python train.py --n_layer=23 --d_model=192 --vocab_size=4770 --norm_eps=1e-06 --qk_norm=true --init="uniform" --init_std_qkv=0.0226 --init_std_o=0.0 --optimizer="soap_variant" --beta2=0.98 --decay_shape="pow" --dataset="wikipedia_en"
Each number is 500 + 40 x the weight over its row's rms, rounded and kept within 0 to 999. Layers, rows and columns count from 0. Numbers have three digits each. The size before them is the row's rms in percent of the matrix's.

# gate: layer 11 MLP gate, 512x192, rms 0.179, rows 264-287, columns 0-191
# up: layer 11 MLP up, 512x192, rms 0.177, rows 264-287, columns 0-191
# down: layer 11 MLP down (transposed), 512x192, rms 0.166, rows 264-287, columns 0-191
gate264 100:504470468524452492486481438572502475461515517583532500498510466536537512455553477458487440530512491504453521487413459484513523475514514459444458504459460497479416469470555517563490575499527422561519563498462444482570439489522484588549465588498474477521532471496497487470527425531474484508538494505536576463521476533524547522465538447432522428522414472456420584462496521579465453464511387510520493535538507493522483524452562502461472581482501469452578463559532503494500536509502554566506529530491511455517500483482474469558454504500591503533450499464546478454447516524503517512
up264 099:444476488561475523450453483463473532481475501553559424580526385436527520400514489499538450516531490536517490481488508481474486610476601519510479507524474505484530486444478534436499470527485420500462461447496516523543517499478435485573596526513459506493513532509539531436514472564457545508515547554530489464550567530496478490470517449509476494550480510552443562526506473466535486547544517533464577571436515482504467587520476521477471551542496475467450511479516518400523531475493425517551567449478515523519474468530442512482496535460545479469482551431505460522492525420509494536
down264 100:531458504497470473485499538486523481538561533508475461405497556580470470499441490442495476562508571503520496506445430467542568566404468457505534461480480454468549467466487462531514481505453533542499463509540494479484545542526434518440477532470560578558548527559438429456437516490466479437488530490427412458475511482514504536505487422438546511554499534493500512550465562512514553592444449525472499441529435518523523551496424516503468511489524470431498477516550424514509538493462538483487513511483453529526565455479520461533528484509447562524457470534514535507482610536510475515
gate265 095:523497489546486475531478498492536486499563588489565649467552500531427434444503477544543489443514515524494428527464487513432550445480519520527537522478499608437527442447524514486472466493479497427536531413447531508497495458522493491496447476548471492484523440509562502491501438578489527519521482478459428504482493491529586464488478540548470525525480501491522486451585554526526463503482567493517476486481503467495513467505545529493448477441496518486504487489460473534588516487477397504512500504484486581524501578579477470494505588519450429530569482528482510540509537506546409501
up265 093:447561521451444459471540564568489427465569541595517573549495481553530434490509491542435503461522534470461492514494432546480488474492505489491509498540483415500534474465450564540470512513486556515508478498525504501479489457525490476525469480578451533511475467419524514478554454449535519483496436494548536513519446489520470543531534599474467538542444558528455486449517479521500541527512595516520495645495487456436436502495556494525505494500515560467520443536450499517518531484615573493488546525484476479474544577496420436442485513521531461524475472502492461506468455505496493484
down265 093:470490498487481480449521550507494557529461525554439478485572494418511433416553422529494485475562443471558488530493598482480480540520508539481545418457526498512519474519527527529471475507617470512553522566501495510494463496493493569508499551415500461459474521450480510513494522487484382437546492490425454540572539532567483444514438468554484500435536558522442536487493464525471495514490527509504467480561507471521541483587523432517489495572539438483481440460490514532484487424538463506488523483466561495445440504506479483438557458559447490548435531530491469515501538481511530491
gate266 098:457485536460470531569421529445535524525518563525453514560459513496433572502513500480544515476508479496502453386576508551513484499489481528459558396509502448579492466433450517530505487501444552524544490472433554471488532519532481478465516553480463603450505498519460472538460494490473505490491508494485476462517473605492567511467502521445531456530416554531498476511528440463530514559429478446549471479483486509510528518525425549548472549464513498514477506468532482514415447518478444473433490509481513538514534568497542542433496511484509509526387463564489567448479485445519484467
up266 094:517480545503516581514502537506456488458494511577439506511494476495502523538483506516508483574533435483452490500511460487472509523475504449521498542474483500562468501513510504505512501497503522508444447580436496496472522539547467437558494495462418493487476489484449475480558526466534502515515522486464482564441577545533538413511493543517509524510485493525442540429516456477387543489498454459526489581442527549421487429490467507514533468568524505471491498417503485501501374525510534491422521392483548463453481520524511525513451479468469623442475518423509518543507526468438547598
down266 097:430554453498489473433508485593525482511452521535477546534534468394504447407521516514523589515514471498526525594513581423498499505510544536514469480541534494498524474469485462488527480493552522427499562449580509511489511569437508392516518488534476558487518459500467525501438491475561562525467528472547458523449431502463545541514474527479485565508448526469547500526560494491469507513443560495511565504553514589486536473560519517481514506459537519454521531538519498551508528459542502449453531554431486490459520462465505445433420526505524475524455453533523532490469433543574507515
gate267 101:477438485508444504516541492534549491515572447392504460406552492454538471550514492513505585519464501458510467482434462477528580506529507480482518525582559443504565492459498537450403423558489466459565537485506536453493458566476559508482489524541540522550489574551536518473542453479515518536475494514420500448499512434506437514531547512527512545533500511517538480460486442540450532511517511511483456490507533520481455519426469499538496519490503592527470462435484512493463502475448584565450513517465484469462492490518500467407558438458471444554500453510490513537527530507535495600
up267 105:456510488492491519488570515436488560470446483514587496446482479514476546528523577478517462469476480465468531501534511531545492476462480540480482433467449461475483504518477506538527567534551470488473538476498442502472580489507506478538578497440488553561618476475535446453459480512393533510557471490459468527490488493561487470450584484519494514502480476450470502493503562449466527394505503523500483485527433487545528470621441485500495454447515454454439545449492594490479484540521455447551423511519510481481477478499474558573517522519431445412525505510504514460529548541529466459
down267 109:423532470521502571522445493493507488511576535564513531501539554520541505521493516488491537490503468442574528545602452499466501499503610537458505542540404466527500508488512484567524508473519555508489486509537511436524479429514409509490455461462444524458489499513519455518465472463465539418540498471528439508441522499513487485476428471450421536479476521517500549532512464476580521483500517447548526506562481478540395552409513526424451508496471481518496450454463414523432430524519524491470530501533517484540499474582533460559430494548533541441542461450516492465485472517498467528
gate268 092:530471529415526506513482476451456580529499556521528529607503530468506499437567500454471543483481528510524479509541477508546478484534569554471448441469516479469445533467461505497544550531518512457475551490383482542541561500499490532545486546511503494526558464509516491417521470430495486528474542506541506470446481535437507484489523523510482514486528471486471557359501557555481437518412510458530438502474540524555589475554484574550420488559516498489476529508475485569523529500459493539503495492458434482596465494458429542544510505504485455551520467513469501560442522515517442531
up268 094:428472481473467456479456548451440516488495501518500480402521500571513599564488471557424551528547494439501496428511471512487475541499527584505546486499481477437531546561501455456519419584518518469495504568525499458419483531475488513454515446513535503540482551535447424458524492559473510556484491397507492523553469487498521528475531463545456553495449488543551465471549470471513534511433541521488595528501510521532477494514492424495533485507475403446514497495524530464443467488484448497499528535532513465439510551485475491529526507466483469469514582521466559513512547449538610467
down268 091:494519566529482537501543529516518465440493493506499599525490461456507459513609454405535499531483566413364429535525444423496521484492504495490563502491513478503551490525463463474476603571486497539520508543486462429522508573461496537475543497537457587506475483420509478467484488463492526522590506521477464493511580557555491474483535566520449441517466481478499507513488486530477436483482536491577462477516526501497549482517460617512490587507510542516479463459458476542526456452508481498428467519522565465511498488454531539505566498474526440517503482532502501497455448508522497492
gate269 102:578540483543414528500532486507451499485548523512468535420493502491552550564496569547551416491520449456484524437456523490495453455450525469445569575516499474472539511440461536504507500523434522501495458463541540501511471514539479524452456575464477484447436432422550519512428553442533459493447457516506564523470491481488519545513433476552484489510479564443508505503581451489561475513513530485506497573594541533563582515519486542506539521524501474434504487523570532531540485549435529511497481501466441451438478505507488483442535554536489546496474469538437445470535480489524564530
up269 106:525517485492549487541504419520508449524516532510488528431461457535433423508524470424496542398484493541508508518508533460541483474449483523485464454466420524461510515531538479470446530456487485520512399539557472540507474507451527509479476509470552463501516521461443495527473511446577512479472500550464504457532464533496509498450450493564456464498519498498510485573543487500518508459433434507529490408480470503490535472485500527524502510499492503550555560622541408527527570471483512505510488434503520560481512529527519533421572514599444519536486494473504539507583511611562451582
down269 103:455512490508474479523493503454485501476502552460522530501543465489482549473534526460595527420448519559558526503499436527465499485470506466505498453562512509479476538514479559504465548505494459511455508416590515509485478481513551496517416579530503533470537553474427536576563544525510483513510463531443479489545455545511505487416475477433552530532562421530446515504502454479471498474540448516442426483483498501510581515517506540561457491530520441567551499507465477541487543479453421542522415484487464548472437495478518557492503455447500502443490566490407492472513570455455598552
gate270 110:553538476537492458423532429487543493516458578562532454551483512463502503555513547477477551446521517573491532465413488464524485522415534440567462497511513477463577481533447540514527458488496525515522482543558514550441519545502493504408467480507539570498513475626503488561516490513522510458495437500542519488487457450462455516554501458545529550483505551472495413475602478459471488517470474543510486540454509450455520494521561530513591529500515499502497532501448394489451551521510509464471513492485538482475465460475520512456558558538419465488471463552463543517497487540554580489
up270 103:498499477480500506531534503571510506466541540538475528450529496485530450406444578415478488476492463496546529378546550407493469497535476560458494522496484462405491486491496471516476515513577467536528483458498543536513449413530488589508531596498492480543549488474427473489491528538564499512483569422481491517555587511497510510489402515490428510464491473539495462516489462502520599503476534496428546511527567561482548438513490520547477532519474506505496421492531497459478538465524577453450519498496498566500534524542541525536541466518432468523481512495526492431529432517508510482
down270 108:534504504524491441488464552479476485510459546461480550460528483493466594548456566493394474476494491411495501491501459464508489540518452464539455464482540413518479557481535610546440501544525479577566467490511572456496558587480506536431440548460541466487527556545547542467536434468506465532528530535499509550521507513449561495506519525551542494507559457518516462559520525495546447420540526501528424530418438487466515547561532568464521499512489525551518534487521509502547518505541488429505499456570531506491505476514528496483559504503496474422517553542482476463453522430456536525
gate271 107:463466525500464484475489593551428560461487484476544514505495405505512517496423421520509529468519542482474550527454552423524528517529435398474419560490525528547492470503520459458600478505443528514528479485511474475553532494492477504510513468530528513507552515528450454536518476497478459452485516555471465506506546540482482507470491428516442556500515537494505495503501475538473473482494485513515525459419538574473471513537470512530554463540597477580408589498532474512472511542572451513456437563447495502499534522528542484507445454531461471537491487578466561589561509534569456492
up271 102:501510518509522599500544477489527464461528498485511532578451532440518528528516454505538544430454505500522439548497571543489490509432478572581538483557499575460519528451526491470502546510456588439520557527533534441514460548480539519450532535493512464467529468425534533470559486599439524531548485529546527529444450514444558528576486454466548459470443488526515475471521543428549470458468435486464418501525495460558437480506523559519489526449510526581562469521513533471528532455471533454489538462564565499549459495437459501460495510440541500525516453500520468469475464481503485534
down271 101:524573446595423518504548486508486501438574448443478519472524483508442503527470594523543486500479478602506503524503517534508426486491560549539492511506456547486504436554430462499551494465460529386579498489528458578526525536484523496516476572497471477522505512548504583472466465465503485502501460500492448544449486546512531473501567527529450571490497523491561506467467517483519571447535498465516523544523449460518554470487526489529456439490462590578485516480483626480487461506472551472518555454450535523576518505528563536501508508481495471483520447465529491526467415531482511497
gate272 103:534429548576528480570491519429516549544454510473497466547470509535475459517494467512568508480550506497553517520516586458553503455534492522456408510519492549506545463561561495466532548488508503515484542450545525442521540505443550478446525492482552510456475420484416469519499569575513468482508461535478539506512535492443445437513457471434519536457514479509484524475522523457504529473530503499464439497464462529525508479500535502450512478438425471515454499472586491456482444544582514524491556481508499513587545591622510520503534404453508514432540491488455502526543537514504577516
up272 096:462551475515438438547486550472540609528502450561515512523465402497529547490471428586525471536489491510502433523455507479491553518500500461472446574473452480422507495439468497492455496585476465528551431554498449500449463501490476501530434457516485459438423560570487451451523502506431517581497464556446500490520504515451478512494508493533471529487468528482432492461510525508566428549463480535560531501465460466537449545570465442465437547538520522497550462530509506537450442509479501503476452524526556526501530442486492460513512529495560423449529524543478433534495483462496517561
down272 099:499498475519483525483491485466526460463414449482541482483648525511529561454437445501547469559473462497446518545445527526502532540464465503545524520497516506484549498428490521418554496512563507519467583557495543500509472544529437443496511473432531472477463522549458514546522509486511478514483499512488478470478508429487473533527425512507509431553469498592476493521488447473515548474555476535457483495504534600482463437560557464471522452482509484499479495474538531422525585540553474533483475568465502515520447569527523582564501473475493425524468446468500528568511466402444499504
gate273 096:501539520463579569474440498514518501453468534533541518566606640472440436470491542504462478585569498460509508540459512506489475446495510519499521494483494484496586450511600453484420531489462559537507539522462473490518501504495480600549529525519477461576451477431415510534494467492534485536442446572546524441583463501535464573537499486467498526455516514467500531528499567502496538548470511472515518417470493538532459466497539481467519513471455527507476502493481470501550468500524470492526493563520468472533525450521594471503515498506506529516463448545471499449492487514594487564
up273 100:456490512512455485494537449493512455489528454561454525557479445489451468531558523479496500508470496492532496467588522530466523494555526549476436526477591581549484436445460541480530495568564411504461541461452493505496506503601488519462505563566489477469540495494474406483470521505545428470494465453572517475548529559506432488528551486554526419515531520512479498503470483475533486503473485492435497463500536467531487507511512491471535459544492528555533540479504542517501517508528566509488584472502445431510459476524562438408461556441545476531486566516546507571530551518534379522
down273 096:552462551452464491515496528510501549569467560411513446399515475508518538473470537525486516486496538471449511470457517512474515518522514495465446539526524503484491458535478488460468520462571524473538504530547456521507546425527479503518527506499483567409502517579473522526556605483461547435447552512460437504502593441553482431489498460469543474476479499526571469442492526448483458497527473516484533468544550525463479504477514575491505471541587484471490487556542577486466534515515498503503438488493510504490491512546465468484477574492410436405504463439510495444486439493476600590
gate274 108:546461469498542526506518445502534500457546496529483566503483485489426547518492424559507565561489492420466556555470512442568441462486515506475483498546518504496439530544457480467387484479503478559567474508526406513474610473517526515530474517555532533394461446519508499487506452498438515522450473460476505502538522477513501522510476509506497442560448563509543505581555474489498577500516477459477389449483470513492552536455461557497504513527533573499458455529491489515520486505459470496526512590429462423544489495517476486493461409561466516507446488567466492533444516505466495472
up274 104:529507502497453471503486541507449512541452426453462444565526534449484548424512497499561513581509494482474547494546519538513400488515477484526470499491507546460436426564435501482479524550460514480449453454489512515456438530458432498445568498469497487587540506552482446432486548463490492538481458481516459416524559559489447474489502442608461530541462474497472496495490511540436537517571501511517474502417510516507520464524512455450468433493525462457439539618489514450505452492453567482515479465532458481483483540430455468459477509500486496481501501501437583547505554524460522545
down274 101:508539505564482417493516496468465522487456465486506475495534566461529508483458539480511513520569422602505470494508495513448513448497549557565529543460446409428527440535528506519542585457505614521540464463572503558538508473521535487518527515502532444489547499487434473430462567386503524545437489514520444485463521433567579537506446527550488551466473492495498475515547537517482481418466481492487548552491461560512531456493450498501434500528473516513561479487502490470504425460498466488543485441485439468472513515519526537504532455426521514465475428523537550449520480485533530516
gate275 085:501416484510473569562479483518509495493558481560530549521508537489461528543475513539541472464467546425478482501449506418521511488473469514522513495489512512568566501469489535504487415522613476488477520527551432469536420552489479530496469489586558554460487564555548507486589491482576583469497497479462446502593554500471484502489514516525434507506497480477496517495475523518492450417515490472430477562487468511469460556528542425484466482597577532451585460451525459535486489503475452532473533490511497511489537447528447436523567486470502535546491434473532514489528561518439455512
up275 092:510455556423486469495506470513521505405500463524464450495518437501481477479545497501465490488449540558434559523568503502470504510473476501601477529536505498513442565499478449532449486486465481478405546526478544464491572476564543420435589456561442491517438483492480489521510438435453490473467559535522527534468481454554539492501479459511506445523452522536462473476459538472500475464453535501395553542534541503515485585560439481472502554518525462463457543549540502475488515555457578456505503456494523434600464527491543501509528554503522422470484506555481456483462508456536469489
down275 094:542553547502532485576556527430581400501526552499606532540478474424459536541479560507490501503522528463528533523482491538502472418530501509485522491503488346548529499499514491482506516481484486488424526490575507462495523536532543474472512503509482441517497468447580493502451461494494531509474487536536566475493494513495409465464520527549537486536487441480517543486559518549492592512544454438595499541537497440467510492570521488474519492477531462511474496507525509500517486534534575445429494588575471461488509537434520517560493532485592530491488511517427443518479525516444512512
gate276 091:579475463515508502588509536524490528559476520499480473568476480444439553540508520541500511607459524516478544506531497548531540575439561505518480534523499512480554528438486550502421547477515496455447457521536444506495501477464530470462505475496539475469480587536555475527501497480487508536548409534462477497564510504436475489435430520479535508519534527490426528482486401528484570429509491504508452511561455504484542514479501483523410471514584527556497581453509530479470414474525489546503533436439522482489480458510517570440483519606514471523493483552538572500523442507546511542
up276 097:556510441492485557516527524494490465551478493515510445556575359478525467472475464492466450564563464591528494574521491516500495547508588493497542493477500449503529527493430517523518612480592546529468479508557509410499477536435520503485489513459495579569506504544516488518527477433452551504540413531541474577522476485492465422467460516452516457466545445429463518458461430532479537511555525534458476495564510482465514507477464482536451455464560499558526495461495510521507514535505521535486474560499524497489456512507501553492465524550543476534499542493581560458466427507504525493
down276 101:604496517481488485457543483522521535565498465540450489552448519461549484509525528564456454546537440570492506509453505584485508471464543514524521508497502422516511508483493499485491587466576494558466407538507539496525490523479467481537547510511546518449525474460477475479503518490507443496515500561515410490507516483464530419466503512500572453477538448444426529511478428468480476458512537532418459483552602524572491499462496487527509515525544440483523477463514439476479465544440540508585540531558432513492399487472479569479555505448517480488459536480602559459523501491530484562
gate277 105:475505469489458556467489482531426480531515496544486433555481551509513543479557564505571516483587493544568481506505558551465484497423423504441470494531448536517427505547445566528496477543607484542511511571513545509483428514489494516453538536463473492448549525460489446412443534521495524531469461444445520526508492555519529504504471520513430624502485519487465519501472524514445462540520544491518445480448509458473559540517470490506466547531450507536506478503495543480451460438513497520428527552482543455630500437515462474490502503469469466518444520543543564492559512480548453494
up277 102:483538552511466509470529519488489541565571531434465540431468468476523542439473570524524537459515491469478485583529481416536557467480535452512491538523557540495516545500559497529484537545458494509505491472475477462512510462598385554534452564507542424488467510572420507544499466524458465489502469495425491417518493480457507479463486514531614428481527507523476514534455475533567541483502471556476508508462460439465554484548553510502477482464467487482506582522552495479501509509482529562520451480480466513434500432485505546490554480480418533464496536529524486463471483465472390564
down277 106:458504459465485547576504514492535514432527463455554511463504426465447563516515551446507471456598521570507498400597603484517523512458521479508451456482503503456492501526480402501543480500527502452500461499485540497512444470493519566526472554434499442572492553451464549542486483541536521482420466538503536444424499511466575542441481475529428517474500511557468543466525486522481457503480535479504504475450563510545512469442495537551532537500538511467494531527460527476515447574446496449513571426497474449506473519498499472462529468472572567497459538449509581528492504531548481518
gate278 113:481518521532474491490459555474469497475537488475553480474497475553482469509475523539602517416538513519531471586478562534488546539411410481508499482579516443473458497466548484461558520439454487509566488435479472536540517438502503490476481499460488552468481520556439590598495546484471486562578486483532516458561459497446489467569476478536485556494470375505500468504553536527510474431459520468542538579509540521496514476467532489524543482518505486451483538499551512421502564512412515466453516458522476557496423546491457509427503446506445539511482511479535480518528527506538466538
up278 098:532545528490511432531480584463453524361467506482510443488545501538464438543445453475538452458563563521537502498499564513492548508466459452501540431569463396450475484483522505493529528451451526468508453393568469485487531521511527561554515504504505514533552497531434481527484583482491489524519445468515520401506490464453526545521508476515509447483500449549458487501490514566519436477492435448478551591478564458437451437473496512474592515450522484473537510513533534482488492528458472477498498428456497521525500500486490509476500495532551548556525477502525477581504574491491477536
down278 102:569523510531590522475538397475498484488522504506468478518473516436504522546458423518418481462517477476375471403460445466480499548533524539454517486536460407482532551455485465513480556508566507584450521544463472507493537436406419494502494484475518505518484466506486500470489432515557544483501535531487488527481569491507522518517459440515502495502532536484514527504479539478538504555454504474440485472476502503568521560397494505500529541458481509469467417477512516563511590542572490504515476520509528475507536553484560453494453487478470432467458574418471472533476527474489570479
gate279 090:510528472555491547476509467498521475561508527435444497506487499464562425416547409538414500505487558497454448463481488501516521420493515480479540570509490479483496555461485499566473554556563494471490489549461492501517502476512497519523507532451546513522451484499514509492499567541434599479510457555523525515527547517508459569480542480471460491444543569478519474437585488487477520512462494514513475444438534448447419503506510464482502514536471478519469467401448542501476486434495411439450444404489471509491543521464472448510574556549529436472490478451546544486418516554529542503
up279 097:499516584480586547482484513537459561515494495491512439482516479427534498489432577584543449557510531494475490467463500472518422568513544454477466564512561527565444426548528544475516421520501558492495475513508504548544459480583435503492466436536496477536476434473475493427494507494487445474490457490538602516448543452503431451521449407437449596554526528505500536482469527515431502540471519484440484515475511542496475507518510520514480444571496532464494498467456532512546450511459481494495468499471523537549511523515558467471528546466533525430559503431473512425520484458505474499
down279 101:536533504504559447516483464498558550459456527410503455508517528546463511469465526521561478563501530530573491541479445510495438520486551542544538525573512486547576411424513516419543535531508525551429458539467507464527502591512470465484550517458497529594500475515509511510529484467518493552397519531528500442497487493495460451492462505548537527409454453541403471498491465513465463408565536499553485552549502440488534457542474571518580423561495506442532493469448552514517501501455509475478492472459471546528480566460525529489461523513482501556514482528491533519532496481473470551
gate280 099:505437556480478596565467584444511531440570492534566477578472516487464486480419501483490505570411535485477519479537495536434515486532512530539488542495516433507458517471445504491520425546584537540565576518477508571558514506499483481511555431562493500521534486562537464498538482485516551477463478468491569555556488430529515560541491536447571470496489539469446505480543537478422478522517528479451536509466431520425479518502457460498564462479516417522478436456515545520503455567512544437451511495517512520506519465530545489509461538429517505564506527515528500452560476513511511461
up280 102:536479533531507500480520381466577520533411521522399491453556497506619487592499521605505585510503452490505494511431510566529483461482554488493543444465496501552454432507600453517489503560499472544476456487447495457493488522527507521556484605473549465539512530454525543511469519476440483557510551562541457528452564508463500521503488509457530508518489462543525517506495465435578466545452452511468467529553487473566437450466468478528542523468517578505491509427472482488462514480463535527507521528453542535558447522558521502470482510528488472547476508500470491506499505531503470453
down280 104:457495441567519476470492499438516491496546525472498514497554472425507546513538463562510535500505554514480489548470520539499486586469457438420498472483538538546497488515534458565482494520518496510483495470505513448541455505530508522545415537518533497533587530452534524440516493569461428576526591511505549399509542547436382440510464471466456577529519446557451527523426535464507445468498462460553515535451534471553513509504451473510535473502521497530471527522499490531483480478434501559539526508504465602460459567547483535532534527593568469484459523503469494557479513474516458512
gate281 094:473567493540513445472523476452423566491468527479542540520499466535549534567550468479568473511489496454548521542451477542508513524483563521498489416437466479498538502527529516422585474525442455498479529519451500566503485512517562500510446440441476543505488522546476462511485500592622450443493512537492494488508548571549501496481469515499530527441569530495535483480509462486504497551501541529479505419549444413492456501556436491443515471562550427480552496448470512559512516472547524438453414527515441490412518466534553460553535526549525471508489557526454519508493499490449512473
up281 092:489529455536576508501497474456380432495458449554435471521467594462520542472511488432495461426407515466494447492444559507444504486533531510496480412424496550554453501456483472489516485540586506466513432501445494539467496481574508529428462506462487447411478495512462555439499437485602498498445497489477439516512542491459476494485502492490519481511507508503579505543472517426488540509547442465491482454602458504505502462496510547517497500557528512525577480460474482539510472445506454516505563463467498550465511455574504507456525514550470484471579533525468539487505489503500551532
down281 101:460528583457525480537486450504522462509451483598487513487466465545564475543477522495480523488541534524483483488484326457472549543521551514494473368544537476505490507494475475496554505511513490526499459535546516525530483488475496485409561428447517502482515541522460527517465486537527478457513483490483541494490541518462453464480520504510360530473537454559525501522438503516431520581504502468442507486545534544455507522507504553488513512550523545496469447440544639508558545464481517513466537462486481507456550478567487496457448486581493449473446536546515473540496501493500512472
gate282 104:448536471455513510526480535567498530464526452502517442518474527472429468520455459506497513492560515493452511504491468535569436561585483551490498486544501475421533543532526522548463446485530484402480531454446467505500408542425514493519619542529528494498529500473544551455564500491479492521518490468573511450509490560524513604504465453492529473456478485550502494513538474550429492510531514479420543422474574575526499504523421541528508436558519522517486433542473521533499492473448462504536583492449517470446490466549488487499530465538556488505524566445508517484524576544569461498
up282 106:464528520517512437571460492489495500483512483419540426474463493494478523555447523476515502501551516565494559488452497562592482513547517526455537468515537520429513480568513490452460469456518493500512476566433546490519533534479476421495572554520600430517431450487531558473515444504535524519493519461547525519526575530504550503499466449528537462522431496560497507561486522499465465485459390495461463453486515589460531527457517503588515554528545497508484448430492566546533530527471532449578508504493536477477493454539452503545514458513526417516470421465454533496501554465500552524
down282 104:470458486493587483550501510471457489497504522519481515505480504459476536519548516479579512518501466523458474480540476447448516539430444441532509474457494465504562533451500472515481398579521443480413524540518474438579442531486509503508549521462555536532475508491500510563505516540447485482434395462458541508508506488506425456486526510550529463514492445502508547453513483549427436483423474493496495479445476528479442470495446501462516378399529545517589518523461448616537508529474516419494519521484542456490486561522510475550471523471498515512563447486497468515534523508544452460
gate283 089:532519516489530401483438471525509378569536442535496495543598470495498474483485464498470442508468453509519525498559481521532415469496555474519554550537449448474478471476464456512513463453511532512486537557530525541496521518548460521387457523498481553526487500463559548531442484493466530468523477503537518526516500492512446428477517465527480499504478470479518436543534464554503453500503542489502423522495463510525462514551515570545545439580505561477431477496501513448551420514530472470491559458547485421418563494431465466572553479484491469544451471448484541543568529452497519544
up283 094:468492477526510512553489492512496538454511583488444453528485488477539542546545416544460527498517489553554511422523559498556503503447460490500442439467529553478553512487492509437512558468535530505500467499474443497485558521504451561434529505508550513445546504497427478482538476527480494629457502513453534528542496475466492474424446476478541566505519555508486562463505466500545423475485528485525515498493455497528539491535429474479499543505556567546616519457519552537526549495453455556569555477519551482573503605547589519522521523535491518505496583477520480473479520559505533562
down283 092:527527457485496472518500509526464579488514528563564434489487484548495554489514549447586569479504460537563466504506507482586458482517479495538496509458534461507460387560457485512473458521493518469445545496570435501478446518443493434576457512479456532451527497444461450507509438536435453493424486534536468548478472496604517508434491392480499467407483487571488547449492563497522515571494483438463479494508518464494513459503489482486457548466478480537490539481482469489471480483539493506525492501514507524508444461530482580511523534467467527398546553496491496525455448423411516483
gate284 100:463498506522443492511480534602514484550516495564442487560503504535564483496433479541495518497539518436495542459479534497469461526537467467522421558472528469534439440457420495540427427460529487569516483501487494549516517476481553451439503411516452486477489520527517479505529514482538525413513555476532505566512466476534475525555552410479573500435465509523509455487542526523547476449567526427548531460441479444618466578433441493528466476452528512514480514503457546440500465487528495516432521510480450531438572494483517502512535489500442500481562501561491497479470456493558548511
up284 094:513489507466492480501498532513534474595510567532515471499486499437531464453517455543480527596427537489536578504578519585491466446493502477551524542533501533514517524490485474480469465468560541474449497541525505488455568487478481505480520441539532438402500513435496484546421485526582487466528499529465477398469580499461455522511490445506476453473455426472500480494493511451571494464572455511487516400495548502438458561533504535504496556496516505487485452437586470429457441514468441468481452517582483524518499437544489483548503481531535579489497503551517445472481509556456509502
down284 098:456483515477482457562490488534452507464479543486534538467460493515458490449508529498500601537517494536463511514456458499548545483478531508515497472512503502515476496479430553522517458471549490526529529448565459513494466479534458434525485453556526525536543542483530412421490476498519441486473505472513438508431477520463421548437453504515486471560453494483459511485460586528553514497527497546516503512523486493444459426533577502528486467503490485361532462518527566540426537446469454432494464557517521498514495515434493527496428588579519441541492562542541490440503609514533417521
gate285 104:503420525560477514506560453583530459431523440555537535455497481500450491527537443507508505522450483479508511525477539497479444503563497497517468512541563508450493474489564524483504466397450506471480449448506502495450451445489516505511479543541562459564501544517541436505460527569516547469498497409572463562503490560464561422517476522507468541474434522528479540520529517498516440501486523497519459467499495437481457523525484543516561488504611477496500570529559456509550511594524537413501451501502473463472447496490499466447540446472511475441492516613478471546573456528483442509
up285 099:537512496509463509540487544431517475491592531479529443540524501486502435501535485530484483527533472513485528503471502465477553524485590516497552526524538505545531523447527557523506480463486554482509574544447517433455511552502430521464498524538525566499452504525397515535532565525480533511513482503555434530494512514469528565523472512554385495556473441529524547480562485526481510492523540564522525450496542484479539414487556515497479523450533567503484473490521484540546406510536463522538481463448473438508440528481613489506457466466401422560465553439486572565460464535506469518
down285 099:430499524487487494510474544461551537543502514438386526525490508511478478497468519467518512483464449571460526437514432526499552472450495460472528556450445467499571512389488515509474476539472483456469545582488475448426458549471524479487530504456500567434528432537427525469563523523456484456527576490510523533446482467502547437585491504477519491410522457526541509451556539533527478534607499556528495445447473460535496536548469450497454499463476489451448462484546523517561496500470507499458480431476543476464408474541570519488547501464485466539474497456472513506469545511531520553
gate286 098:506469518487497460453525515562534538565484460501534524537495541520471476437565496558527513479468490521529496445482591507439520470522509482534497529507478479432473467526524562524521509519454481446485471512446530515413560463504475544534572474559480510449473453465509486533499395507614466523477505435528446539499491478469461472469541527526526435457505488465413454422530510453494581475454483487550468539455495500421492527480507365507512542428519436562433499473533514460554439480550532531477465529461456497530476504488474465465533531470443435411488503508441521558526529471500521479
up286 106:523527550538440472490500405500389423489562525497464472540499487402504539506453477471437492561467500513486530500540441488512479537491479476512509468492480557523530460536453439455496440495488558538528489488533562457488515477478473519532454456534518503443518459557459521513563504460507558501426486530474532544477513523489538559483449487590552521455564470520511539567456506516481472508474469544502582499502523518580623548528484565532508457455473517481521492573506571537509553519539493503507564494580456536497482451479497476515461451468525498516508412446464526427532567524457557538
down286 104:493474484502491443533556479478507474449451425554513500476497619459565538534459492521435481503468552512482498521448467525470488574551535486540477475541473444460491449516525514521556518392516439488514568461479497520486522510552510464400440519480566548491436450509479435472462502481483570526465465446426479474422470439488474499516449569443502511559543490513490459526526498550473568481470501497493537440450496546478490490476497547534552467491436483485507412489475520498504489548486466453574470493462480466471589502456503485457504416517388498537473567533535477502493551538480534481
gate287 098:488457504542482533502455455499441484518499407453522588521528496506507604553485478473637511437560473472460546556504476535516474537521468415425465490508498505537527462533579495446467514417539463489533469502515492481541552445496508447466455503490511545431465551464480530481528514450580514535488456470529478513489485519526461449492583516435527493493532580428534515547448523529513537476477460514497507477536548499501503496570614465520478573472448519484452569526479521540467513518532495514452500507482483501520546458591503565561469492555484506494531556503455579485487470481523518537
up287 093:494525484540570512495434483540507446445475446465522553428583566488589552543437481558523528507492473466549433590516504505528427519501452453513450463586482520488466501535454478553491539499512462480464520500549553551503441493497508454511509554448506511441458483492521543588591533494569463529473550531513491581522431492499519487450565473521574462443581493505568492564479455516561514540496442473498522455553519497541501534503530493454502493483559492476456464483509512582503509481544446517536456454513460525486509543555465539530462488557462531512511553463431504449444501511534515536
down287 094:535458513564486482533464444486481464542537488451486534561511462471589532449549489515545550436588487592458478569567453490446473447460513556502547521436444534419490513432529456501450419523540497510463488523444579492467508475499513442499515578504525461446521459513464478501546494499457523518479483476414447431470535479509498482470525485474513472619533508450454496540463523515520511535473540513538506504484540477505481537539436479443508459542527464550523515467445556518468475449484479507552559546488557548578525467449524502527465478491502490513494630545455500537514496519461539514